{
  "n_layer": 12,
  "d_model": 384,
  "n_head": 6,
  "n_kv_head": 6,
  "head_dim": 64,
  "d_mlp": 1536,
  "vocab_size": 32000,
  "activation": "squared_relu",
  "norm": "rmsnorm",
  "norm_place": "pre",
  "norm_eps": 1e-06,
  "positions": "rope",
  "rope_base": 1020.0,
  "rope_fraction": 0.5,
  "qk_norm": false,
  "attn_scale": 0.125,
  "bias": "none",
  "tie_embeddings": false,
  "parallel_block": false,
  "extras": ["local attention windows", "shifted keys", "exclusive self-attention", "capped logits"],
  "init": "normal",
  "init_std_qkv": 0.0236,
  "init_std_o": 0.0,
  "init_std_up": 0.0236,
  "init_std_down": 0.0,
  "optimizer": "muon_variant",
  "lr": 0.0136,
  "beta1": 0.9,
  "weight_decay": 0.027,
  "lr_head": 0.00537,
  "grad_clip": 0.5,
  "warmup_steps": 200,
  "schedule": "wsd",
  "decay_fraction": 0.834,
  "decay_shape": "cos",
  "final_lr_fraction": 0.0,
  "batch_tokens": 65536,
  "seq_len": 2048,
  "doc_mask": true,
  "train_tokens": 680700000,
  "steps": 10387,
  "dataset": "wikipedia_en"
}
Each number is 128 + 32 x the weight over its row's rms, rounded and kept within 0 to 255. Layers, rows and columns count from 0. Numbers have three digits each. The size before them is the row's rms in percent of the matrix's.

# down: layer 3 MLP down (transposed), 1536x384, rms 0.0331, rows 1341-1376, columns 192-383
# up: layer 3 MLP up, 1536x384, rms 0.0654, rows 1342-1377, columns 192-383
down1341 104:191148100125134123088054124081108062165113140138080085144161145172078125170112138138114108126095173162173225068162178102117152099112166113083140103082147105152129119139095092104127139069094072080065148161154141132178172140060137093148159147195106169140129118101098184201147114098166154057135119120147187096158117148127152169146169124103145114112138119085150132135179085120175166143150125137149107220189204127141092245172121108122111126081115133115117124104122126170109111116159191189122107194121150089093162128152137197124069148145157121120135104134104106081133165169093143133
up1342 097:151153120169148107149172126173144103033183130110131109098105139181161167139120086097130124104109106145088138072152142065124152161112180132105103158145185128144135174176177157133202125106153147133173130112140065154131091136057117127160105133109132165138137109149131077179133117131135095121109083098143119129124112091150125110121142085118134126137145177107128049169078124129134104119092115037087062113151226057176097144157141164083099200124143148136138165121105099099104125192174143164089139133201106097139126149128224116086153191116174095077148124073046153177127104144115113182
down1342 095:145101127118140137131119144080132158170069145187141177094091109078098099106086142171121107161178113100149130192076116161110153066165109115164116115102087063093103097121114067104034105115104110068080147139110142127128120124096155148125152119132122100103090125116125130120128143094118165104158159133105067112135119122169110109150120107109090108124147134173144180082178205177140145131099098163176147147126073132101129183104139088155141065117099113134142035145138108129127148086079087099120109123057103157100110102143036118098131114098114087108088174133177130143103104128148115132
up1343 092:136125100139118150132143106109096107148123153115094123102137133135120153088122090134188127159189142155157128103078131146124084105125140145147118109139096062108063158133116127089058108074126191160142086102120143137166119131118166085154118113156110150109082074064118095089159122150093148072204152153081100112186160154122080121151110134166141125198086146145182193137160137114087142154120205078153140082082084145115156096125131142075135107130078083086113163213114147136078184121170199103117145107156153066101079088078184138182114153095106133134145136082111122109154139095149136146
down1343 094:070115168108139116151147172135138128138148138142171112145122174166137100156157157134103138102111114115114134102153089123119146164104124074126144154130114170128166122149132080137163087168199073107139165178122191145143146179150105142078175154096248108155166134142079138209118134136115085182063178143148148167054131115104129149109148118140141120083167139130092112140094146162143059085096091158110113165126177088187098129184094096114143113123163164141153088097206111152165101133109086157144139169161097144154141120164113154071148087148132137183113104142138152121119116135122131111
up1344 105:134122115179086155082099156156125124168147123097139117130125161144075117183120107134053154127122144117103135115142128106143127171074143090123093081111127124146084131086180179116084162148119079094138063144054197163096100092138092096096129098130077156163158118172106164107103170141101177099148126122106156137116115173128175112122112109100086128104093082128138093193142157152118158170103139101154110161147130128167126125202098147168127112158173107089159122114209158180088180139122152174097117149123139108112112152095073110116163109102092094052104070069038163152127138188091142168
down1344 100:131170112126148105161129096115107121089165112117117114082124099118089177083128115126179085176153154178127169163052165102080111052151126169119182144122169113149130127163134146195135121146139192140149117143180096131182128153120097125181156159118161092074107164081172138091214093165094083139128125120085155129096158123118129150143173134165155175134083190082092126098100106108174150098140072149128154066157135122131128154115164125137138126146118168076089125120062045067155111111147138134109153107137139082109125110139098156079122114148110155193177151187208129132100132157149097093
up1345 103:073097126105215104145118124093139214078119111124126087154099154145135145134077102160158124116099096159143107119111140114134148141151150070155172093144170157113128089096134135119088110175182181124123128077146122155116132109131174090103112139148175117185138165121141167071143108117165129091143119163101160191154088117182134157162124152156135122110172108176143172141159136095175147093127157079097117118131136112148095109127114076164177145125127127100166115094078085154188158123125155073122140115154080165131113142140159139185138131169161147113063137147134095163144164109102151134
down1345 099:128116075151055173106146122192132107141174114178103101093170086139121148169133116084164115164150140123091134149110156146176122161134100157165166142154148122127169131139111150161181161097128090173076134138189101064132130098176096155117147119160141160073118099136177166176142117154101189117103128090148144086122083111084163135131125114088126092129108163110131111103112117155103118194112086151145142135159110151107114142170088204069069099155121100143072119154149124115099124105141155146108117123093138091163142077150124134137147186117113124199132105152109144127107161183181093146
up1346 096:089144163125115104150088197114091082114127117168095172093172096129135083097137107124147133086117071070125134061091148142098104144120103185160094030133092136106115157104090113135111086165145153171145102167105150139139093099208127187091124129060110139136108135125105157190217129162069158138106140089161178103121067148157152132167089198112131128071098149126134133166108153100112061131107124114118124076183121139112178078198149126159106126154113168136105128078128182157083143151150165139088121166134051108047104140140138105136131121125146108167092169077153096110091089130124126082
down1346 097:186142080136154184153180106117148122139129110182168117139089122129077116128171151127133137175163133159144170191144165151157106105114143149130151162066170096131144028087144129089130133099142124104089149106089104129084121099104126123153038108131136133113142116136227110109063116148143072118095106141089122183131176131094121120163218101142127118133164142140166078118164099154176098135129040122150132159079121151122115140115168086087123185091151125092121080141136118108174138152133102106108100118128170148158126098111100126128174143131144171061144128179121196131140166079126130176
up1347 105:123077088103074150220145146108157165146113147076128088137156136147082108153085105127098161197123106106136130094083082108110090109164142138156113133127129090146134073155107098140093089115137115061140099091128127091120178149147079117119142102107144173154152073081184113151100160129182079141159174117145227144114093108112133110140127148153122189135140110082107182098158089167105129110116127107199089103113142145155078156092138094104153052140141124103141092115080064161188078156134118133106129115138146073131106102141122098156135145145175130131142069174116090098135175156189181130
down1347 100:171099135135143130099147098107132153095100108120123089030047122147150155136145149160101115137098181166149133127085101162146161100155132148138152097148168124185147134135167153140145177149210109130076188170156122166096169125116138136112126120103219137088096100110075090108123122072132111159114107148116127083119180136118159152106116101116109187135187123160201133135147077105155123147123076096087164152154161127049090134124150070104136176203147102144197144134173137079141194135155168132119161159143109152135164094138165141145104119132104111140148123128217145125142136131102137143
up1348 098:170171092089130188150192099146140116113138079101104114125101144158188153131144114127086131164145077102094145097149134095059118105157066164140141121163091158093155201092090094141123180126098168139178113108093101054053118101177148130133175093095166092129135162134145161040072194123129180140089118144108089195177070089135181114104070082181098132116123110113106081131144135112159139105142132134145146175148105223142102146080124154144129117109116111109157100189071091098143135160157145138105055118182114163180111146106099139125110189124108112068170111146082128110133110155093110133
down1348 101:068117141146171118148110075173128079110107155126152171136164150128118096202137125109061139092172161152113127096134153181114159108131171096190095110116187109108122074129154102176111090132176121161142147182156137209148131155109143136178123167141175155138135096108082178155113068111144154115157121081123210121116166100145101110100177189084140110170135175111174156148116093131099128186152126075122101098097122071115181154124115138145117168121161130132082135118174136182148130098046100085160154134100146110090149145130132116141125055156139131127116095145172115114101163094149138149
up1349 110:067070173130142146190152120097188153175097073188099193167163113158198144175141124149056196187099146175172131168086104113111118120142102056106146155124160132070157103068168114095103102135095142102143120111110161123182090124090150184160134147109125149182126150134162157077133098117145101114142201070145118141147111136137095074162120141126143115113134119121166129058116175139109150106094143135097070098118149154098122134120107110120115105117099139050084101086147170111164115140083154086129152110094096103130167118157114145109159137147112151165141187181116113156149214112132124175
down1349 106:144159080151171114121059102152100164087130147097174109146123122106103142099105155078134120069137101137097132133139132155122157161109095188087095149106131123184145122140080168160147194056135137118166115158164111146088149139162176118151161074118107109103156086118104078156148053144088066164088123110161133095118147167168127113091103151084134156136107120135100078116145083123107121116153131117215195159142158134135095134150120099099113159153144106125145187182133117152096097119144119137168153137105145106091111140122107121086127172124145148116079072117109074144172155097120160093
up1350 096:184099130123202145125124138152135086073111121151101102121124115125163099126088111113162138080066165178087061086167147145081101157149135184141129130128135141113100113125121153177153127146160151130130182122187134131119171162160082096172079126152099160136107153153041155088118109111118129207141127134139102168064159158146183129109101133109155090104098072144059136161089118164142112090091127105125097077097134166104056096119157155156169173140097122120084166102136148121155155096169219110091146146174114097122115080125128090128099153163130124101120168117164104115069152150130119093
down1350 101:072108140151115130115120142118128167108107087076181126101144113134098136105126193107124092133137120134135101180032144093151103138099103104137160149126099115121079149143115048111101144104133133116146030089099097117090134098155164157095137063128150123139090181145201101136118151122129133086092164106060160138187076107142091133125153148123096152109122115139142139069169114125130099141111154120194057144157119112124160158084158071076104110112173128131142086091076096041111165120103108106178124114153096189135072154073121146118140152060129139109133086087140117134133126118125128097
up1351 095:133126061111131095145097023147122049191089097143123095149150099136145137168136128111124119096119180105104154111130170126120122168072117172109115122129119119159108130142063164124126130162160095136163145156163135195136122133158137121103081069149116109105118114101212045070105151135162140121125160146148110157098115136131110122119061182137122147138145141164080084155164148167108155113124083097145169136117134082149142146160132113161088078150102124133146128098152142105098115088071116141126099113167019152117109081116167104164187136158066106145219203105094156170022139122118095092
down1351 096:087108150154126156148147148100133090102155160159134201147072153097098140122136117131112139162138104111113120105108104132159142124145150084203137130107128103103153099128161102094134088083132168094102106115103139076125094116104072142104181185156148119149123171163090146191087118131157117123122090073093132114168128101117141154077209104106100146149117154085142182100110120088158146111145178158091071112147126179131097118169136135142077169114088152125104142114117156161148134169176147094143164150059222120159116160123121145117067153161200174080075096124143047070218162208123144111
up1352 102:126133090132127086176141091176138149101139150184097090158123126104128100137077104073119120171097151094076114108129114110088114191159115143126115190099142123078128174144138124114110155174144132156127122093090143091109099148160118157082097125156136126149111121119128153169110122113092182113065129146122195153157150094161110082094134099153077166160190084112098125154151118118197103157115189099144100140159082138143094109148093119119121155163106148148166131096139132172098108149077181101131115108096074115160166072111052082074166146150159130157047150143147150183128145128165119165
down1352 099:175117083112140110059123120187146087150154165166147100147128095116148140149075104192154184118130187139146114112141124106101136102091058073157163162126130157174146087168118142081132130124140152167168214141114141115176162255174130147136112123178113154135158123099090097113118113118164098154098122127119120142106133198121117149134113116143181137130152178104118189121174103159135117164160123118169214078056154143116195112082111183117116192051189099117154107150121164169126101140155162149061139179151118103144108159096121164128149121125124086178153154169090102124098157096136123128
up1353 102:134147107134120132073095172160148107126135080149228126189098136097121204122082095181124098102112154218159130158137133102116057102121145179125174133096094148164179088128138149097175116124110141137091094131089091180115100119122063077143157122140198152121129165094090140113121116100138132159215115124100163078148123128098101111137119130125135107110127164151098219145117074099142169177149118090147112121119126079131093146153100154187148129164167112107105111143141137139125106170085110157141152118080057151132077252117125126101136146054114136148140121119071152139079093135080077091
down1353 103:169128169188127089117070079123189093094115138070110118057170151104132121141150186121204127160150163018201124132126146125177157150084163096138115122107118099064175175088115092096079150123112099105131139147128129132135148084132137174119163159112109129096102157130112149134140113172097157118102118140144106109105120104124132150091107073100139143135114163133169095136141181124136104150126136213169128099146077128110134126143120138140150104121099162166125117186109152136161172114157151168154135050144200161123134079151084130120128123121134062082120141193118109120137129157115137189
up1354 101:065121126154172100140123141092128114092087169121080156128096096163140154083142105095121135169139129089139126066137143083103125068143140135116090142124137110100165127089085111077127105118128181121071132173131099122109211136126174146131112092120133182131099098167155185170148082121159142164095111140165069144149135125141140131152163118076167089111112091145075088115132164109190122155050160137100071181103185101159164077131146081124166140168154153066097086084179134104117135142193131146106127138106140115157114125061170135147126122113112119228151211151134116129120104176108164131
down1354 104:133106149104158119089092158146085073081102173177092131103088156112108104147103156178096142081171123182187098198128104109132162111169116154124157092102134148089151077184127159193144126056147149114082138127092147109116131073179069143128123098153194110134096140135113173174134130163100104088091187128125120137193113120128113091127154154065107161132095164096172085141119162171128160135149137121135163138192146120108138179094100144184135225107152130137177168104169115184075160109129089150147052106161117105187103148131140239088150141144156120091132131138112105097132087096120137166
up1355 098:161088124137050092125192118158204116111137206088115178141144156112069154134122119085150123091172191147086150114137178143107127136113110158125131162151161174164166126083105145180084093128166091170132159152120168165116068125111154159133140143155098157088104111149117119094149146141104089130126166078125098155182179068064165146153068154175137146118129096157119145184147196142125079133101071202128157143110136152087129140172150122152120177178174144140079129124151071133121085162148106143129093114129144138106148093160153176189143124116105225073105155122105164121148125126096118122
down1355 095:149152148177180169165099147069116163162105085136103107144114121196147105100099180134105110161131076115112073093152076108151130148119149050162094100100140073135106123125157124131157147180108140114120149146109045119108176142141095119107141122130130079088198121144097175106153109115097153134142083197129072098108021106148161117095157121117133096135139107126099155131072050155109132141200186079112071100124084120130124134096103128108139128128113135141168143125115147112138166147110145108146144112138184113142127112076171079073124082165105069144181131122080117132144091146171142184
up1356 099:113098132094159111116069107154114109154127092115135132077148107068090113103133160165139173166154086160135103097122102140131141139167072131186151135162114055055129204119119089140108167134124106147155140114170159117140129101117128137101089147115186123203105138141173132107120183109094105143090114104111135122166083126125073142151147155148117099114071088072110082127107198160140123195121164054137103134099140109105097122179072095178077078142119108139139172127135139089055125131128142113098108145135120132089135119096166110151158144093124093169187172144112121198155123085140148071
down1356 098:067105123045136123105128129136147121152132098171124115136156083110181122115150117097119152146124106092154143161175131114077135176140177131143148140125136177191163102094104106071140122156180146084116144085120146144094068121143123159096147123157116105048155187141115102170153123110106107145147160124115087131187168101129153151116154137095134116204104171048186130118133095087161113129172097180133104113101131191148156099130082143129197145115163099133131137086150116105189153111121147119116104101132153095133121121180068111133129118170097149132075126113149111128049091182095156133
up1357 095:176163103119175141095060077099109121133123136131139128151120130115160139083162128142168160122106105174125115135070133138145129136092133100072178138169124138129099183134130196153102088132105150122159136090139101102127148100172092199121104153115153137134057122160119100121183107150110138174075130096132132132181152134149148127107075161114162173148138160138080180167105064124165149115076113129146087158126087196134121159098162162126124087134122136168127159120044152114153160164144093052153160115091072186124138112109083104110127091145119114116166137174142094147088184163112128089
down1357 098:083112170164116151162169174149174155143124144135132159152176103170112103191101098067121074081140157081151156156089079119111135124156150148131161119113108112140088106097108150116145151129114094135113101120122117142139091115116158100135137144158171133162147113122097157154116127131139125084188133165098168124099154105128099101144136121164090141109101103159156076158177177106117083116134157125136144146168100139098113075180175062115120142148101164069163130068142131114147094074085148171094111112142148095170131129158104081113153143103147174180137145088113167142078104097150118125
up1358 112:179102159129161139128146117096205180147081200169161087121127141180147181091120160040160135180153079143139195160139127161085112119095161140158169122171118152169096108130120142108180126129216081087149130164100124127085132104085165181104131184098143136090108112188115156139125195107133132115108114136086116121160127167157139141113075141101077134076129138146188098157101130092161135168182158154075106127085128131175118133105123112147136135169150163110157136118140108136128084112146132144132118085172082131103121142101107059150156146196207089141112183152096101168110114095144107155
down1358 110:071124108090107123107067086081107079157131041147152139168063081112105148148108174118141102132109106160126106147165124098165112137222136139135102177110116104100104178149154154141122136136092126117107136108102137115149054143120175166141127100138105138117109158099148192149135129169144107138119131125170135117068155126107074059161149134131135115112119126111092070072100110166086112117142118121138147108155038116091121172124155171145094147074138134183095148116145146094148114093151131125123091144108183102066125113163143096109071123116137153105120150153102124137200095130116128094
up1359 097:099073114105120132130110156135160172124104137150108122102110169173173127079123154145198063104130134174137139156133195101131182144123172138152138151102149133117189178089134112198158204182139146107168120135083127067087145156143108139095075104100171140121115085100134144186167135088133141167120104161091095132150194110143177123147105140115134068081120169139182153115092144111111085132121154108125147090181129112104138130146165168136117110103102140105088143117155222146134073166111196101108083142089126123094149098131109115192132147147130137158092133114076103102093089101127140140
down1359 097:168153137156159126136150094133118099113142129131138147162120100098087121162144097091081173171097093071144138084107094145143066102153074130093110093164113150155097089136152130081088045057112111169105109145150152183187117094131140123183179152135100119142154165167133141058109133163165118112130154103171117126096073146094081106105122096154115179176155076142094118136215122132198135140148099154167114182100143158134137102115107086127143145145118101132164147144133054113108181061145070132131152125164118134137108174107139122072119120141132114114162116141187195135160147166111136121
up1360 094:115154093147111092143115074105117137136106171152133078153151150164091120115162116156122087096114062104161126102157128158155128169102154124098113147085132097131113121130116108153146098118105106118139105171145141117105125102104159181102157115184204134100156149162144081154111135126182149065192156136115070097163150028144143136060066188152114162121124093121148111166133181130134108123151117140148160106195130142156096117098163080136125094188183163092150136067099106086075185101160169125131168137128108114133112143089164155053143132137117176105131135123077206126124141093084150100
down1360 094:137106172150103123131157148119144105104130135075094108136126091106118074137101135130139129169164180116066097139143109169080128121125081113157131115204138129111151133143157159129071158156123098143140158137123144121156172170105114106125065160074141141170119125076093191096122145138119095149083110120106142110107063225117178104190168142120159127137149099136138151081144089071118125135155192102127115144065143102103192189150115198094146212110123123155079090174179166218140125150111074101113095115098165140130131128178099104197122160143112107148150164099182107150103121185145143152
up1361 102:145139142098039158137118125101169086144096124139112140130199134085113135160162115093156119184090157199144147162050155189177097168058058145118169136137082126163195090094124087098141056117178125104061164163116074140175150160130123152154135155146090183160131142152108160109081142180182121163127157184166142158096096168124145108122110120089051136126061091136067130141154154114113101120088196153116097132189130146105126117136078099189082135180128110077160146117096124130128127127122156144118138121164131116145148142139140132126153119163147107150087143167143130182083175154076143190
down1361 105:193131026121074174072134126155109139151139120135096149119100099175135142102109090095093082096146103151123165062127124098152133140138129176126185152132143100123089153079147135160106073160124121141093144140204079097102062084183145132134042179121095133134185122137137171105142185094124113104141079129150085143092087112092084101140125093122144128069124149169132157158129111081188084091091133121145130098136192182134160112127132170186135189101128122138147161164184055180153107137110170128134152158118099108202123128117111145091052118134127072158152092072173155133169147091124119180
up1362 099:059131149174102120139170107154166087121182150179102100119142118141132108084186106110116163151089130103196131154132136122150201141113101099074087161123178069079162169133088188106148119190148136135133127141144154121125176106098155106139170139079211172133087124147178159111097163129138114112132165128150085142103116085179123110135052140148151153207138159142131130148139150127102077181136186128113118138123035130132126147134128080145109137139133084086147171134163098149080096093135179097111132102136109130118117121105161178116130095061141139130168163129109130141130105153102106151
down1362 100:100139134165090110077168176171088066111104148179187134113098161128123159064117161119122176144152146159130106161136144116142134101111127088091132078095171144090115077134087192134132157118194133134095120096170145138147169144118144134108118109165148107120146133092136128189119107166151079181114196115068163103085131162110063165146097140123063145097054137122100181131153128114094146085173123100121125065122138116132176169112078103075112145115112104155069111154099116174143137114134144112146073139125095112134109160137079149129143154067069082118109153090142113130111075134153114161
up1363 102:099137130145079166133135109087129116153120099140167097088116099120163111109158140088127144099143108132087084209100124111145094015148125179077152134137126132077131129138132185121125054188137154114164139053111177175151151138097084086114194156156156138083117114134099096134175171099217123141140139108087120166161154118100156104125115089113123178086071129149147152138094091107111132113162075076226116105160200135104077094174132136196123151112146095081193167128111155142159120136103110098073163125151116106100126090147143088137173147157114087107127115143054104101097089084102167110
down1363 100:166136137174115093102172162185106128121153144097119137117107181173175151177145104160150156187120178119184179109106121137178120177105162089180055167160120147169129118105096083121110216099155081122134178162170115105044146140131126152113072120119133124094158141122136147138103076144094129100097085210162151083116126151146117132068102138148082066134161085161134096122147126139179077152134099146094132177175076147143104205115109148087160139104129140120123120179155127076089128117114178102203175109121186145100101126134152137178105145071096092137139135102149153119071186137126099189
up1364 095:166118066111087157142144137114102117081063109140177105128166174092148175177133176128164087145117106117115109115116136150153049140125115198095153134130126119128193121145145103167127094189144108161134128066129147128090157140120131124087095151157130130142108196143133153156131109105132085080117118107130101080178148098093132114134114105129126096138130162121127131144102136073110108131169131104123088081194153141139085154127128160126145174110099137147082131210193184200050105117136054178111143119123078153095112192162161189118165184102173109146081106125019141097120103176105144145
down1364 096:124107167152195085123086106166153159106186136135094144092093091130140113076086107111119136078140136087100130156169123135112207099094192069116106126189117152108034169117088118089128156086138158140156134187126135153125093089114130130164136119175165142125154097112181081064158151145143150164105130119095136166115141138170138140106149143105137073161118142128145109138118133157128135104078127120125160127113093103082167137161117183093136094119163125096141147111070120073141135131107188066093142117108198113172152098123109071150100079244051132107157097113212108156117170075137109125
up1365 021:109105120164094126151106138092187180105089138076180105177153049136132137083123225135115119196091112098214112128110119166131163107141119143090127178152152143177089166144146130110130108176146173073151127165150116133117094107162095142159106129140183159077100155142121162104121138131187095124086120197192081118135128101130125113114095108132182149103130057113100133134126081131124091173133094117136117122139140138179105111126085130140159141161093167184170103140107047102115075126145117161127106158116144092180160143115102119118094191127151128174137094200157152089135169116127152144
down1365 033:122117130134152137056182178151135115158191143119087123082119158076088152139078135083090138120149187113176136127124148146132121134183082143096146112107112083122144134147132114170151127111085181115114178138106144120160127133132132117100118193125126066170101104116131083158137096120108129144135124149125133105077099068159141116058139066129154158154133185075097171188133114093149150080093093195085146176141085115154126209100121146119140095102158080133147109056140149070148161097149194144186078086143107133154102093118127141168144111147132154137162131141206141139110117134115082187
up1366 097:118097107078156140145137088095080105082135179114038147125166170120125176155126161110121168163158128159117149165211094129079142130112031150100176134175138155135126130132091097116123103134149094148086150126139073143146127159091109173077147096080052177136119067092127118148104126107161102153089171159131116196142082144072147131111086076110137188090110131147117130195171114162107128108139115117171106107158182155174148119082161148163154186153049192133121144127094149158193167138133070140175087129175122110120104152159124136100126125087122110113136178150118156193114164178059124202
down1366 093:142174121180080114114130169151214107135161144132164091124147073110138095076086074132113074064109134104152112121063102133173130132100185076131128152038115130128116120119164162128115129065105136084093136170156113131108141098159155058137132168192169087118111094167116177124165169166090160114137108061141135077093136117178152121145179147119088073152118160105115122121086125075136107128068168119066149165112136127112088116197069071090080125124184050101111112114126083098108092165115168105112179107119174152171086086122139133152095162179145131171106085076180063146130099145198148080
up1367 101:168165121139109110172145125114157138176144145104073121100091073189183181182074049139127168166086117123113123168161143208098064109110108108144123147099110081085167194171116123088135133100120169152106156101158143150111123121099143154184149140180116158117144219126116151190117131079125151129123128135097180127099154114161126141146097116095151135126133128126113142148190095116111159093111110115157101097091075096063157131157104131117091125167183118155101124105142137164111095050072141125118164234118142150118152077155121178139135063144183148142132122089119163159179138051107165155
down1367 103:123058102126157091116146103165133185088105139147134129140125169108090120069197090193106124166135077095159142111114138122159128115159125152101146133145126133130117073067097074163109169168140114053156115090094110137153163115155118086087177139047138089134101121105172127078134105153191095102141100166146112138155144145045174130154116090138144131143143073087128116148094103076160118109130121162143089219153120152175108119122117112104085096059134162087115170157129131130119183160199103097141065072129113114139110149133101104145155107074096122087109086173142064097119136193117074170
up1368 105:138183136079132147130138175090163162160070145135114062154063117184081089060128146162132162180150089122131124167101062112134052095111124155109117155112169202142102135184135094090150074098135112149169114145110077083044105113163112106173076135074096115122138084161044169167143163195105134121112076133084140129140148090094146130140103088182119099131098142135129152126142140168081119139106160099111121163161114125125132096114153108121147130083128130105149126129081132125185098099089172156141144095087138123103084068097143104170124170128115106223058165145083176052167172138068148132
down1368 105:084063172088132124073160091111098059096102140168151169124175130147188128207091061148135116170118198100118072093137108082054113084112135093127100118173119126142162125073046099106141093110120106115148127104109131181136128124081128133088087120152156080173083134183128107100077115086191099112138102071178155101149143118145114159136086167094177140133189141147117125137141141105119125093140140097157093113146164133139096165145130123181185144076062139135153092127166082155112142123129138110085045135101135119086099199157103170077171139183081117117089118079152131147072148166094149161
up1369 089:178153163162132126110076113167146113167147088141120105159114169062080134125146088200083153128130065140137132166144145091117121128111143148069132172103104197121073085131126146104071113210070125092102120107125158129154162135070067146099174148125145114124075106130130100113099141149196146118158068144097170170171138148067101109146096118162148119081140117132135143093114118112136158134113056100140099125136107089128056120138097075133047100148103145108102129092182140100167100107168108085121118111160105096141188168154176165172165095062195124111088124108098116167141140130098181184
down1369 094:112111105145177165074171089099120151075102118064114122100114104118136150122078196090167102099153179145112076109171125147130184106117108078175098157140129144140211157102146139203129127114181088147105082178077130125078107170145150139097109132131048163139183104137128147119181109079145115159120143149125097109133156105150145124123152164109091108144134132167091103180134097154100081119107141145106107141117138173117227158114139186128162186104151087119132107154119101147111154174085098150082099147115138128116095073124112073112116104162064095147141105101169188077111127154141135121
up1370 100:149088121158148164127070149128164110118109090154098097179114159122131133141124108120088123118144104127094134152074148130119133105092143125102109144070166146068141119080118166167142102127095110191184059080140121100132126134115125113098108136095167160152138074173158151106101107172109125107102152160163133164179175094116059156111142167148166156175111161169125025126125101124101114090172063086120109115126135150138118179096128156152130111086114147118103167064143101119164079195096127138108168190156143062103075169095109057169194165175136155135101124200126141160132143101031135099
down1370 103:058183055154112070135120069211082128144146195071126163099144105135157162098168120121097111101170148132158091123118191075071094136142126093131104131085085126153141136225152119108121113141133139111130169133125103141132115184134101105147131097092169153102111082101083143093179171128176133125095086116156140182179093171144137156139111145089108168181165144156133204139164125126165140172105133161095130132145137125130205126119170137144160159105073135114103135174107152097110120132110170078142122122102107177137086140149126133093100138173124095159155122153111147162131142118157146149
up1371 094:141125072115119098137158107173126073160148152122158142146112168074078125158085129136063126086078113154134062169095147135116149116154156160125098103152097106136191132141158100097132077088156104103131134158151140141128157124144067146116074088150129114160135136086148117111174107136166173133105086122173119127174176123104151078137115113087111155066136097098119151165119165171043134154157139141146137177102106159152135115097115108147114142110101139112148133154099169110143101108070156057103164097086081106170166077114163147102155112154121142133148094135141120092162122185102166143
down1371 097:138097174155116137159091141087077146110108114067082126121114072162182112076145115115123178161110122124153137108151114133176070150108073110188150095090116141134093104156098216196126170149119129167129107122101134135135103135159105124112183134109218115088127095170127146109058141130166096119133130141100118090126128130136117202125184138173170191173140097124089084135098137123208144113124106118118132094162120098129111127121154121102100100141135137110143091126128104129084136129101130174146086115124157186103130181098107069127077159111170112130070094120079091159106124107121117083
up1372 098:169090121130093140129085072153109092107180111073069185128076099076088126115123095067088119135169148158157126146194156128135141174116187176115147184150106136128115134103176142144130159088146138139107125127158159200170188060169141151121144100115109077095124138153089136143113103218094149125120117110119148082110061156109135133140119116147178103107162131159094162149113139184135164094090041105175150105083088110138130133120091150101145145122112060100023149121098155127111130127155122155040120136129124182108093139168116138115147155095155183184158146104109125181152129102082159104
down1372 096:129050112112152177136173171091179162113074034118088075153101154128144103110110139154177116136105113094152131066084140173076130129107097080157157098048142136165102093170115152095126102158149122144141119158096136088100128147141151109127116142121126133140152134144156135107160178096132114155108074144134166177095132089151149110053178052091059175174098117163159107101131122099113149168129190107020117179124128142120147092151176189165123133186149133144231158068163113095144087116108159151189172097144160172117109135097111111143082111125108150091122133106184122132067103159139134142
up1373 103:130148077132200133075140146104181106203118131109149118192149198114076125115100076169175117154107155093115161113107088129173143142195149095082126136118106133160123158157117152164093103142099137120074137071124194175065154132147132094086134127134148146152134141086158136094050087053192141119140142099163128160170111175106156115148136118147081161156182112127142143101131111166103088180182115108118092144151167133132122116154033168099132182171137136160142102087055091098124157099102153083107140140170082159113089190086136134130117154140163124158118124169124093132111137145148148117
down1373 102:107102164101099140166186177135115083056142181220088125097110091194130096170136123114111155094129113111143069148174175099109109143113127161174125113119174117083187080091120139062136107155146154156221107158165110079148092107142145151122142159162110147143142124192149179137198151165139130144152166146146102094139135067141160108069123104137136073097088145144091129125136132141136157114068086117124163110104120149188143157141150126118090097089114143155134165149191151109211128159125125123114159100100192091092181102157116134123163038098142178096174173127156108152145122165151108116
up1374 099:116133091116141131121141181132169145109104114080133091124091134151155112092111180127186112081133138122201120174148147163139100170139124159109169152134118111169134142177106105081195231119176089148110159120093146104088134145098121120121126160110157153160163077102122064145146091117167138141122129099127124121141122096131100102125105146076125125085155138134144102148080118125113102176119098137139116120100141083145162143125136150140113176164205084155126109086216120109142127114188089154165164166131108090145135154103127138120103203075146136142133091072091170137132091174104138164
down1374 097:117080126147143136131166069128110164161147115145136124190136146074121170173181060126108116139081134088076103133136113104165101121124160145121104085119089134104169117110162114149107126130138156049144142088179151088154177125176107114165165086110093161152171076189150177102111137129101148177134152182134141085197098152156173085126197131169159118144088141131128123118196099077080169118157137160091102099152078138115114115133146125137129092112115111152159102166098071148092108127099148159108142143078102130104163060129145107109147114097139171097151167138182106105170071122156156091
up1375 096:157148112111090167145115102167163129175142151141080161139131115100142142135151168095166127148097134150154166127088129142160170113058169148120083183179195155193159128079147048107146088160132142108100142177081144124113096156165097114130150096171136189094082114108124114111091142113202155140144159206071079142150106116200115122174126163125084143071113140105123188146160112146112098160111148127107152144124108144154109159183112101072087117154186132111057080090133144159171086122121132151144086126111073084118106138153116098100098060164110136172156145159130099125108112116190160113
down1375 100:148059133088134035116161178131137116104112188143106103187152151165167062147115102134122122073114108152133093196139130096082152160176143130153168147102139124099104125198121157090138137078136088143124152127142147081153191120133120086090069150093154080112178134151155071091100082158116122120141156153125172094077133132114110135108118082112136133157146070094151085119157105131084137105162143136150140107101119131083137128134165093201143124115087081111125104082106157105082140085131086116106143147128125219146086175174113157151167203107154161090116106127115148162090135124082157160
up1376 105:170129102174184132105094180122132131149105110141093072158153147105128122143089085106118122136113136175070088103134156160171099145173096204102111159148097131058099103127122128118155169130135128119142148133131102106055142078139192092121107134109118138155111154118077078163102161136093151136113126101163087164138083086165074157121123077170072115123056144133180122093209117132156084197150146119094106183045085124086099151146114133135139124189078126131115191159102153105113105149106151119108125078112176138187172126133094136152176172169143136100098162062163140157151079097159092134
down1376 103:135189175124068164063147121124184148143124145096093112156141204149200114140121142145149162136063092148128135151110079061121119121143168129175089115043127153211119160094165072172112130121120089156089132120126168152129134140100113098163132109104132174139192139120180082141128125133148109132189155130140095038084137116050165131129140107124188167140108125150066118090140142104132117120126146079109144160122145150163143166152133104124131161156078066119126098102202090130115159139085099079161129109128133096104119148108103171111062139182086073112156117113144137070155092122088159123
up1377 092:113130069113148079177101147187146096083150151105116108124154144099143180084127132099164188185103127160154160192111135131202095168113115094166111162083118130089132076121140130130162079135133107120161071110104152194143133119132134163145087109196150124176102168079115152127099157125139097109136133064084119083117111110153094131169100077126077126175184124127139105093114120086088085179109139138068097156176154133103093077130166126157111168132138148141181139138094118151117133095132109115142063113077087158112124133113193112120154123149107114104181140113156170097035145123136113186